From a checkpoint of a small transformer trained on Wikipedia.
Architecture: LayerNorm before each block, learned positions, biases on query, key and value, tied embeddings.
Training: a variant of SOAP for these matrices, 3968 steps.
Each number is 500 + 25 x the weight over its row's rms, rounded and kept within 0 to 999. Layers, rows and columns count from 0. Numbers have three digits each. The size before them is the row's rms in percent of the matrix's.

# down: layer 6 MLP down (transposed), 256x64, rms 0.177, rows 207-255, columns 0-63
# up: layer 6 MLP up, 256x64, rms 0.145, rows 208-255, columns 0-63
down207 087:514469513496514472504534507521499505497494510556466518485512492513523518465467458530498475506529465477520534499464457492477486495487474514490554504506470457526493479537526502484551493456474481
up208 112:504512501445515501488474469532534487508521537485484500526457488510540440502487538524526498472552521469502478489474511512547493482481518477507489506495469496470530508514483466456488524495499460
down208 108:516531501536531535513456498478528523472473526476478500480492498503473485494435480489519505532493480539499495497510470502463468447520481535508468560483494500506493494526524551498495480525509512
up209 085:510528522480473505466483507456505501472497502491495530484451552520524534468511460470510506472486475528513461529515515497476474555482510462516474501492485496487493456514466490476510521444515495
down209 082:484508494527475491522485454431517526534529522486501452539488470446464513534453502520494492500479480479492502491518551475511513500524504505527474469481478508518497524486536484495506484500482462
up210 096:487522505501522492480490516492491506478472491548513519530482522499521545503486450451459515456497447536527509500480514466483499496476511512486484484484518469540517482531520509501510553476545535
down210 099:494448490505532519493513516447460523505513516473495507537495470477472458484468504530521512514514488463494531496539525546514550533530494507486465544487521512475480488511508498495478507527488455
up211 095:493502465524566521472542518473506496431480524479525504498542482498484512520488478475488523481504528468514535496518517523501541539484523480536530510485484486503487487493484539512532543523501485
down211 126:501505520508458507541483441486497531512550473513494498452451525503505507506495496524480485452484489518533469494473454513484485448526485558467488502519496514490485483497505466512475478492517489
up212 104:504536492507522527467487481505503528545527535523539497510535528505466516507473513490527507439477454498494484491513523525501497488489515541420526485511493505482499524523479468481452505487502502
down212 096:496463514475462516511481465496502495521520465514517516548494472521512479517516499534499538500461481481498470522467513529510525500516500451540495479449506476521492486510538491468573520511494521
up213 090:478504492485470479480469433478491473464502542542513507504502466503509484452528520473514462500532508514511503542541526459492507509480489490503510512555504478502520524514509521474469470519492455
down213 094:478532477532541496462507523530493501497496510506472479539455504514518522443479493551499502541529463516523521519518516516520506510483515535489474509513508462459486510449474503466519489480493541
up214 090:512545483446521474517454451481492458516502488495531464486480485501513534557495532479485498473523476488523545534516475468498521517511520483514520512479508523443487483490498480523481519505498518
down214 087:502501466549478501460548476463487479486527517511489486516488525512482524452494536490474487499532502518537512469527536480542461507485470522505542527492492474475467494490541476475502496496456501
up215 099:510497475510523492476505478477490480472462493532490483521481522526506498486482519503487493536492479505508468545520457470451483489498503574540458499466516522506495466462500535512454517483531521
down215 108:465469558504501545520465522504497524486498553462503500488480497480482456484501488531495489504491472459554462530506505512525481472516529504489497512477478511496523526528466465475475526455489496
up216 091:521471489491491493469489505511535495444463531460492471508475536506514511509560525498497482467492480455523541531467490480443521491501470529485487526524525513540515525513500509526488500512472490
down216 089:511532479509461495487519512498490502501493523470451521498505473543504486466492496522487504495490449516514563518529539505545472467516502493483556487491495445514527469496504471514528506471463510
up217 112:498467495496499517535520470525472419509542501456512518501471493492486515535486530481498508514457464454469494491474504513525498519511535498518534545532509464481523489529488475504500498503466514
down217 115:482494511512509477464432507498507496439525493528502485488502524480515530515470490501539508499503508465483488488509536494524472512568513491508495470491528524480506589487501496517509531481495494
up218 094:472518500501498491494472490539514489507445480509459515514493503501522527485468492479507500483470473433504491466518497471524445513456478496535533502535533481508512515541550510470488515491499465
down218 098:487460490474476547524453513498519522517528528483487499461532481472482468483527502529536512539510533485493455506505492524481528533519514510522485510518514537449489489541482492455471483489519520
up219 092:474478483477534524521489450542472490477478479489505540484505489485451538513509503527479522486503543467484514471498452467511502483499477485502529517511518435510493515511468503504498523506450539
down219 096:469458530502502504517458538509547503490479461530502509492480465517504485534488483488523506472489512481522509519504439491510504565534525467491536478512542493490465516481500544489497510487534481
up220 104:486507468506538479516494512494477516507510542514459516532469497474509468478454508480452487542523520483476506522500523470511524506508518509456501570488475514478519512503495492474438491507471530
down220 114:451540520476514501486519464492540487480516489497485476467517519529475505462497533504484527527517540500503514466494489484471461525521449496520441519495477507459506511483549503509524483504503457
up221 061:495494417500501533484504460533441519512477503490513492515492498461460518496522512507501547510511503505540522483516506541499513502489468563472472505478508541509518493476519464499523497500516515
down221 084:504471506494493515478506545525501466475472480504513497464530530478493450503533482512512478528533423524492488484514492514490485484532514481490512484528477509476472526517505537465499518453525551
up222 097:545515490483487528454510503485521471535524539492488479509503483512468469507527538510521527476495511446507482526515508467453503486527496541475499493506508483503544501523454539516455455481498497
down222 104:507524489488542472508512531486497502519513475459516482477446469496489498507540550486471464514487507489504527487497510525508518489542533480532503497450518448500470516457463505469528523517466503
up223 082:527496498472530508519462471509551454489544488513476508491546517484495537507488524511518537504496474499512507516494464460525517482470562505503486489489466513458503477470516538514550484493492480
down223 085:502517471577497462496511514477477460508463504503479561476522484529481500497466500515501517493522474546512512467518524442547512484484481522480506485480514497474523495477475488536500496490489473
up224 099:535494476510494540486524458469502491465510464491499529528495474487521488498472534465455484519535514501540477549543547520498481491493480456527495460520497483540486482505525471511515499492526482
down224 101:509467494457506531503499509494508527494516469488484470464545513532497521513463471519465515505487518522527489543479453531512509484468474552489509538482530525514492563475522536497503511514488519
up225 133:493477472486490481487513488523497494512468504488491506511467499517484504487507528447556466529476411484511505502543502532490527501481515495515535514466529491518543514512443491524478476491504487
down225 113:497539465478496465500517455507478524483519487489455485462489484488489500500504480500453484491505562510499528501471526495520505500509487530499523481556524516493503507495537463457513462483563481
up226 112:461542509482471531476476490504501488521492528445449507487468497519533498491477509452504514501490478487457509473480519494497480541492520518524534510467493503536477522486517512437549507524487498
down226 101:534541492503507492529491542548510516518541510484511489472477513496480484480474483484471493503504521478516471486492480480457473482487564510489525483496548495528513521490487555504455517442515505
up227 113:441511519490481491518460469559486453484474466507482498525490508490470548472531497471499468514493487505484466491498528478502520500454495492528502486486536471520473493533484514491520527543537518
down227 112:502516555498510500526499501509532507528510506508489464508516491502493506518511473479528506477533538544520499516477545476523499538510436530513497525552495539447511480464529471480479528515482499
up228 113:486471452500470548476459527487457528495527469523508517495502458474478449532471519545506514490480512527475460491482507507519474500462499524524516499517537528481512487554490483486498506509506485
down228 108:478508535527510487483512497465464526480500523516479513500490465537534486474536494518498536466499506518502470520513536470469539483535494463493472523477511511488520541459520458523495489510557464
up229 099:517470522482509504514448488498535499499500508476520507467507500531495475464499543506484506532448494506515538546535507500482453501464473455518485543495519527470500531519513503521520528504454536
down229 096:497494491521481502534539489456484456510498493501510499504485463516502526483511529513494498515494450461498498457546573493530492481494488482508510490454526520497525546485534465538501511459495484
up230 082:471475550503503490521472487485509481528520504520486502521465500446534490508493536538494513505480496472524540512546509446514468494486482477470504525499500462530512479482475469473493515459530453
down230 091:447462493515466497496466523528489516502516469528532495491523501500472468539447523477499486478490488496483507513520431490517454501483456487509516516462466527491546495523506505517516474532496497
up231 105:491512500540536511502485529486482526476512521510499510500516473493506487469505506503488477477435421442521527544517508458502475548514524482491480529512537510541507507512498489503521498470508485
down231 110:466510512454509512563489516513502517486489519515534495467505488467472503513474483487513503489446493484461492520467546522532501481482443468501498482488489561457490474540493504512503523499498523
up232 109:520519479540507544474483519531500447467536534519477559470498499486463515532470479497462495443494484518496528547485495516479476497486514500488522487519497496483456535510519501523509490481500525
down232 109:486487527486477529449519519512486544496508484509521518494496495492469462524540469534536483444495472486458487525495547563526496502494493513512505457485464499505516492493477470516533512504482467
up233 085:515487466483482489537508504555492449464457493490483537466479519487472508480530502500483516519447512487493491539466503545510514511489482466550468507517530482491497505517478539539480516505506529
down233 093:493469521503491499497510499501466485522556488530482502473530452546516464523506523516471464496507490474471550529492527505536461512514514516480465507513480554501538497523503476445520501485504503
up234 061:498509471548495511516516504512460486506495557463502520521462495478495498526481452455504511448452514496511488521509536482550499464493469543516521487486510479531498470481502474523516486517510470
down234 088:500510497503548498537494456474516532512525479473497472494489470512474440521491494558482470466489496548513481476466472509509530498548489502479539536509471495487488497487526496524470474521515527
up235 064:533495508466531510517487510479520532512543517521546504483531487460447526491521506509457495484494494467504479494498531490459509463457516560482484487469492486500515525522463492514489493475551485
down235 083:519482488544539512504501497492536540503483507483489469503495493504475483537541519541521465440481471540509474485482508514499516488521514447482499463511481529477484498529488456508448494474513530
up236 097:491505445501509466453472500535516522467542480511515543469500495475547492495507543525521494499482533534505490486491467567476486487489475517486482523544505510482493522533497500478539507502526512
down236 091:497539496528473509496509508503466487499469556510464517520509528512513519485463484460527509485493517487509529483498531484512545492510497494501518487506524512527464531544517514544512456437508444
up237 116:444485473456484524527528474527486484526508500570481513433522503512521467518525481490495510502479481487525499504494519539480522515437523524488520507523515488492500536538491488496494503496531514
down237 134:440531511478486526508501462466519509489543562517527485506501504523528528488514506519496469535482512501475520555497498495510473468517516483514503510532436507486499464514517476466534504522478501
up238 115:519490506481507517496534467470527485476559481500502498453525499518513460451479521481543477508501496481499504504473452519504515502489515507469544524495481486510581492522465541490511508489508488
down238 110:496490490521509529503477547506501524531466500496513495497487540476485531440480513493497529552481494490515523462485497494464486531505461455490493509507534495569488518457490513504478484462470524
up239 111:516539551487470468459517473495473545519463466549447501500515504517505473496519526485488495486499514471490525505519476501531516502513538509499449503485491459468507524523531510517491472511453510
down239 110:512450534511475509509511538475490502470545467512504509479517487509497491537484469461531491466491491481493552464491504525503537515538491543462502529516485491483473504530563486513515484462498483
up240 091:519465462484542487474515479474502534512543525509488517491476506515504476479463491493498462545510553528502520509526553460498493528502487483483543512510476467474473525524530484503523542474508485
down240 085:499525519508510467488559526498499475500447486492514464497525489508505550515522539497526559518476523511516506434507502507494483482457496540487492523498490506538513477455485529495480491522492469
up241 118:521489473504472523481483466495533512525491510525482462505465491485449542547503482551541516510475518458526515493487525459463460477501497535518458513496469524492493488478528500490477474481509503
down241 101:551497536492522415518494514495479487473484497525501539495505491533489512486487505482495484484523466553489481529488492518507474526482523522482521495519557503511501488511519521473555482514542521
up242 087:483506536526478539447480467543536530487542495518490532521467517473529519463504465507484505497523500491519495496532508493506474460472483495493484529488494513474509455509523524480525448475514460
down242 099:491482486493545491492559505470446475490502494515528429496502514523456499502481514475477508510492527551505518495493500513512443497480499465533535484533506464501476518477513484514494543494489522
up243 102:506484495479527464538497507517496490493512468498538509500515499539493524542507534444498528488484493455470519489527499478495508572460527523502490480477471471472467472506491543502542528507500495
down243 096:504489478504507489480514471444521504480443487488466532490463487516559491511523513475488517485517515545479505484530467466501490502478489546494485530497468436501513474524478496507498514538476473
up244 096:525520469482504497496456516489484449512508491501481480475503533456496516522473482509447499508496489458550480507542523479535553513497522497509539492524455480504547503495513474497473506471538501
down244 095:529503510514479477515458515546502471494523504501475487452532497491515481548506546483464470498472536477490458500504482474493497506466510521488518491468453537502499474495478563504469484495466486
up245 094:501542519475489515487511459543479514495529510500515521484463486521463495518484466474460527546494516503538480515510521541468485510508512473507450471526502516529491474548499514522504492472533551
down245 095:547540489521492506559535511494475486478531459507544519466484475496469563496466510514487509531495507487513487442469504513487488514508519494454491517510482524508507520514515477541515457500505505
up246 080:462538494462488492481507502528501551464527542499512526509475492475467493481514527502489479551513514458502479516514498522509511510508495509468547514488558454477473506518492499490472446468509515
down246 099:502506472557464548461517450503538456530475510461507471476518467508507477477528515529495530494448489502498509538474497487520492479522505475528480496480464450499504491476512503513481507494482511
up247 117:496520477499545518485525499489513497549468488489508483509482512554523500460518459476543491510503534458504509506529490449467466524494534492517505529512530470473540498524522505505466481530471470
down247 108:512484567468484505506470494516522494514460498518463522542520479464506504527456529497504508509480447535517458512481493508522509546496481501498469484470480520515519513537509530515503480451520471
up248 110:522484527537514517448522475467475499482488485494497530488506531546519529480478509482533488522494518539488505527504488481502505473451527460522542484495539476481446521497484492484557513482522497
down248 110:551517497495517455510466519493524509523503458457527488489522488470504530491505505490460513505530542475502496462460542485506493488489492498494470475465508516514492571482482534525467516465479491
up249 119:509487458474471499456523458536521510524500497498543531520488522482489464480495465454491436492482524505485509477458497552516507521512531496514498547464520497469499500490505546489488508497502481
down249 119:469477553481493521477504507471512514503510505553516530459502500474522463536509492532521486488469460481472424541511506500521505515486520520506491481488460520491493484541476484504460527493477503
up250 108:492546453479529528512522514472480528557519523491503482509504515476494508513502460482510501504476498495481546483530510443496446515483528457511526489509482506484501532464470494491529456512467483
down250 078:419495573479509471513462488499521484465473480510468509497482505533532495508524463453501477491464482472487471541470477504479472501482490474517496519481505488480479471530496480494499488489512497
up251 093:504531497427544519523495497526513545489537477527472528484525509495509460512494516523498470535555530498501501449512497531504487489453470530510512503495529494471501518513482519483495476483533521
down251 086:482498499498502481475557508471481512467498527508498566476477516530512529428474481481482490516503473490529497516549511491507525471506454539479523493478514490512521455489486483481503467478476490
up252 084:487520459496509453477472489506476536474507505504452519484509506522505528458515516517501486534490538496513522494551478486533505448472533498464532477462525509487496482475537557524499496497500523
down252 091:469482475555495498482536490475489439511512512508552513530452503488495506491490521518493496476523474506465485490489506506492505490585481502499486510498498446522526486487524453483498498493457488
up253 072:460497496499461479477504527485527464473506516536493498518435468485484519511488527494517480494496530484466503439519490505511506529515519509509495510513522462503498473479432510465481488565493503
down253 115:506491517535563504563503492513505526474502522460562493472519526524501496500496507528484495495513520488481515531508520521486546462515503527483548507540499516453504521500497502522529483519505547
up254 120:493493480475498527471492518540508492518513554451483466503493483457537452468488527483495547478504518491485511528567481514493506515487534524474530533509494527498513465487486481495535484527511488
down254 116:494510557455495448515525494504498467483430461543496528518486512500535500518525510474491452480516503481513467496491519492481521513471469495504489507496528467491491538539516507485479527468478478
up255 104:513537486517474508533512527485522486523476512492451516464490505452509441452537523471453483509502522493513529509489551462498519509488527476488499509481509504508490527513512514532547470539507486
down255 097:484519490483501529504465498484496541512530486518521506523498473560503531482477509481521472497496512528484499562495457497473512560501469479491551530511512538488514451535477478492468514493505498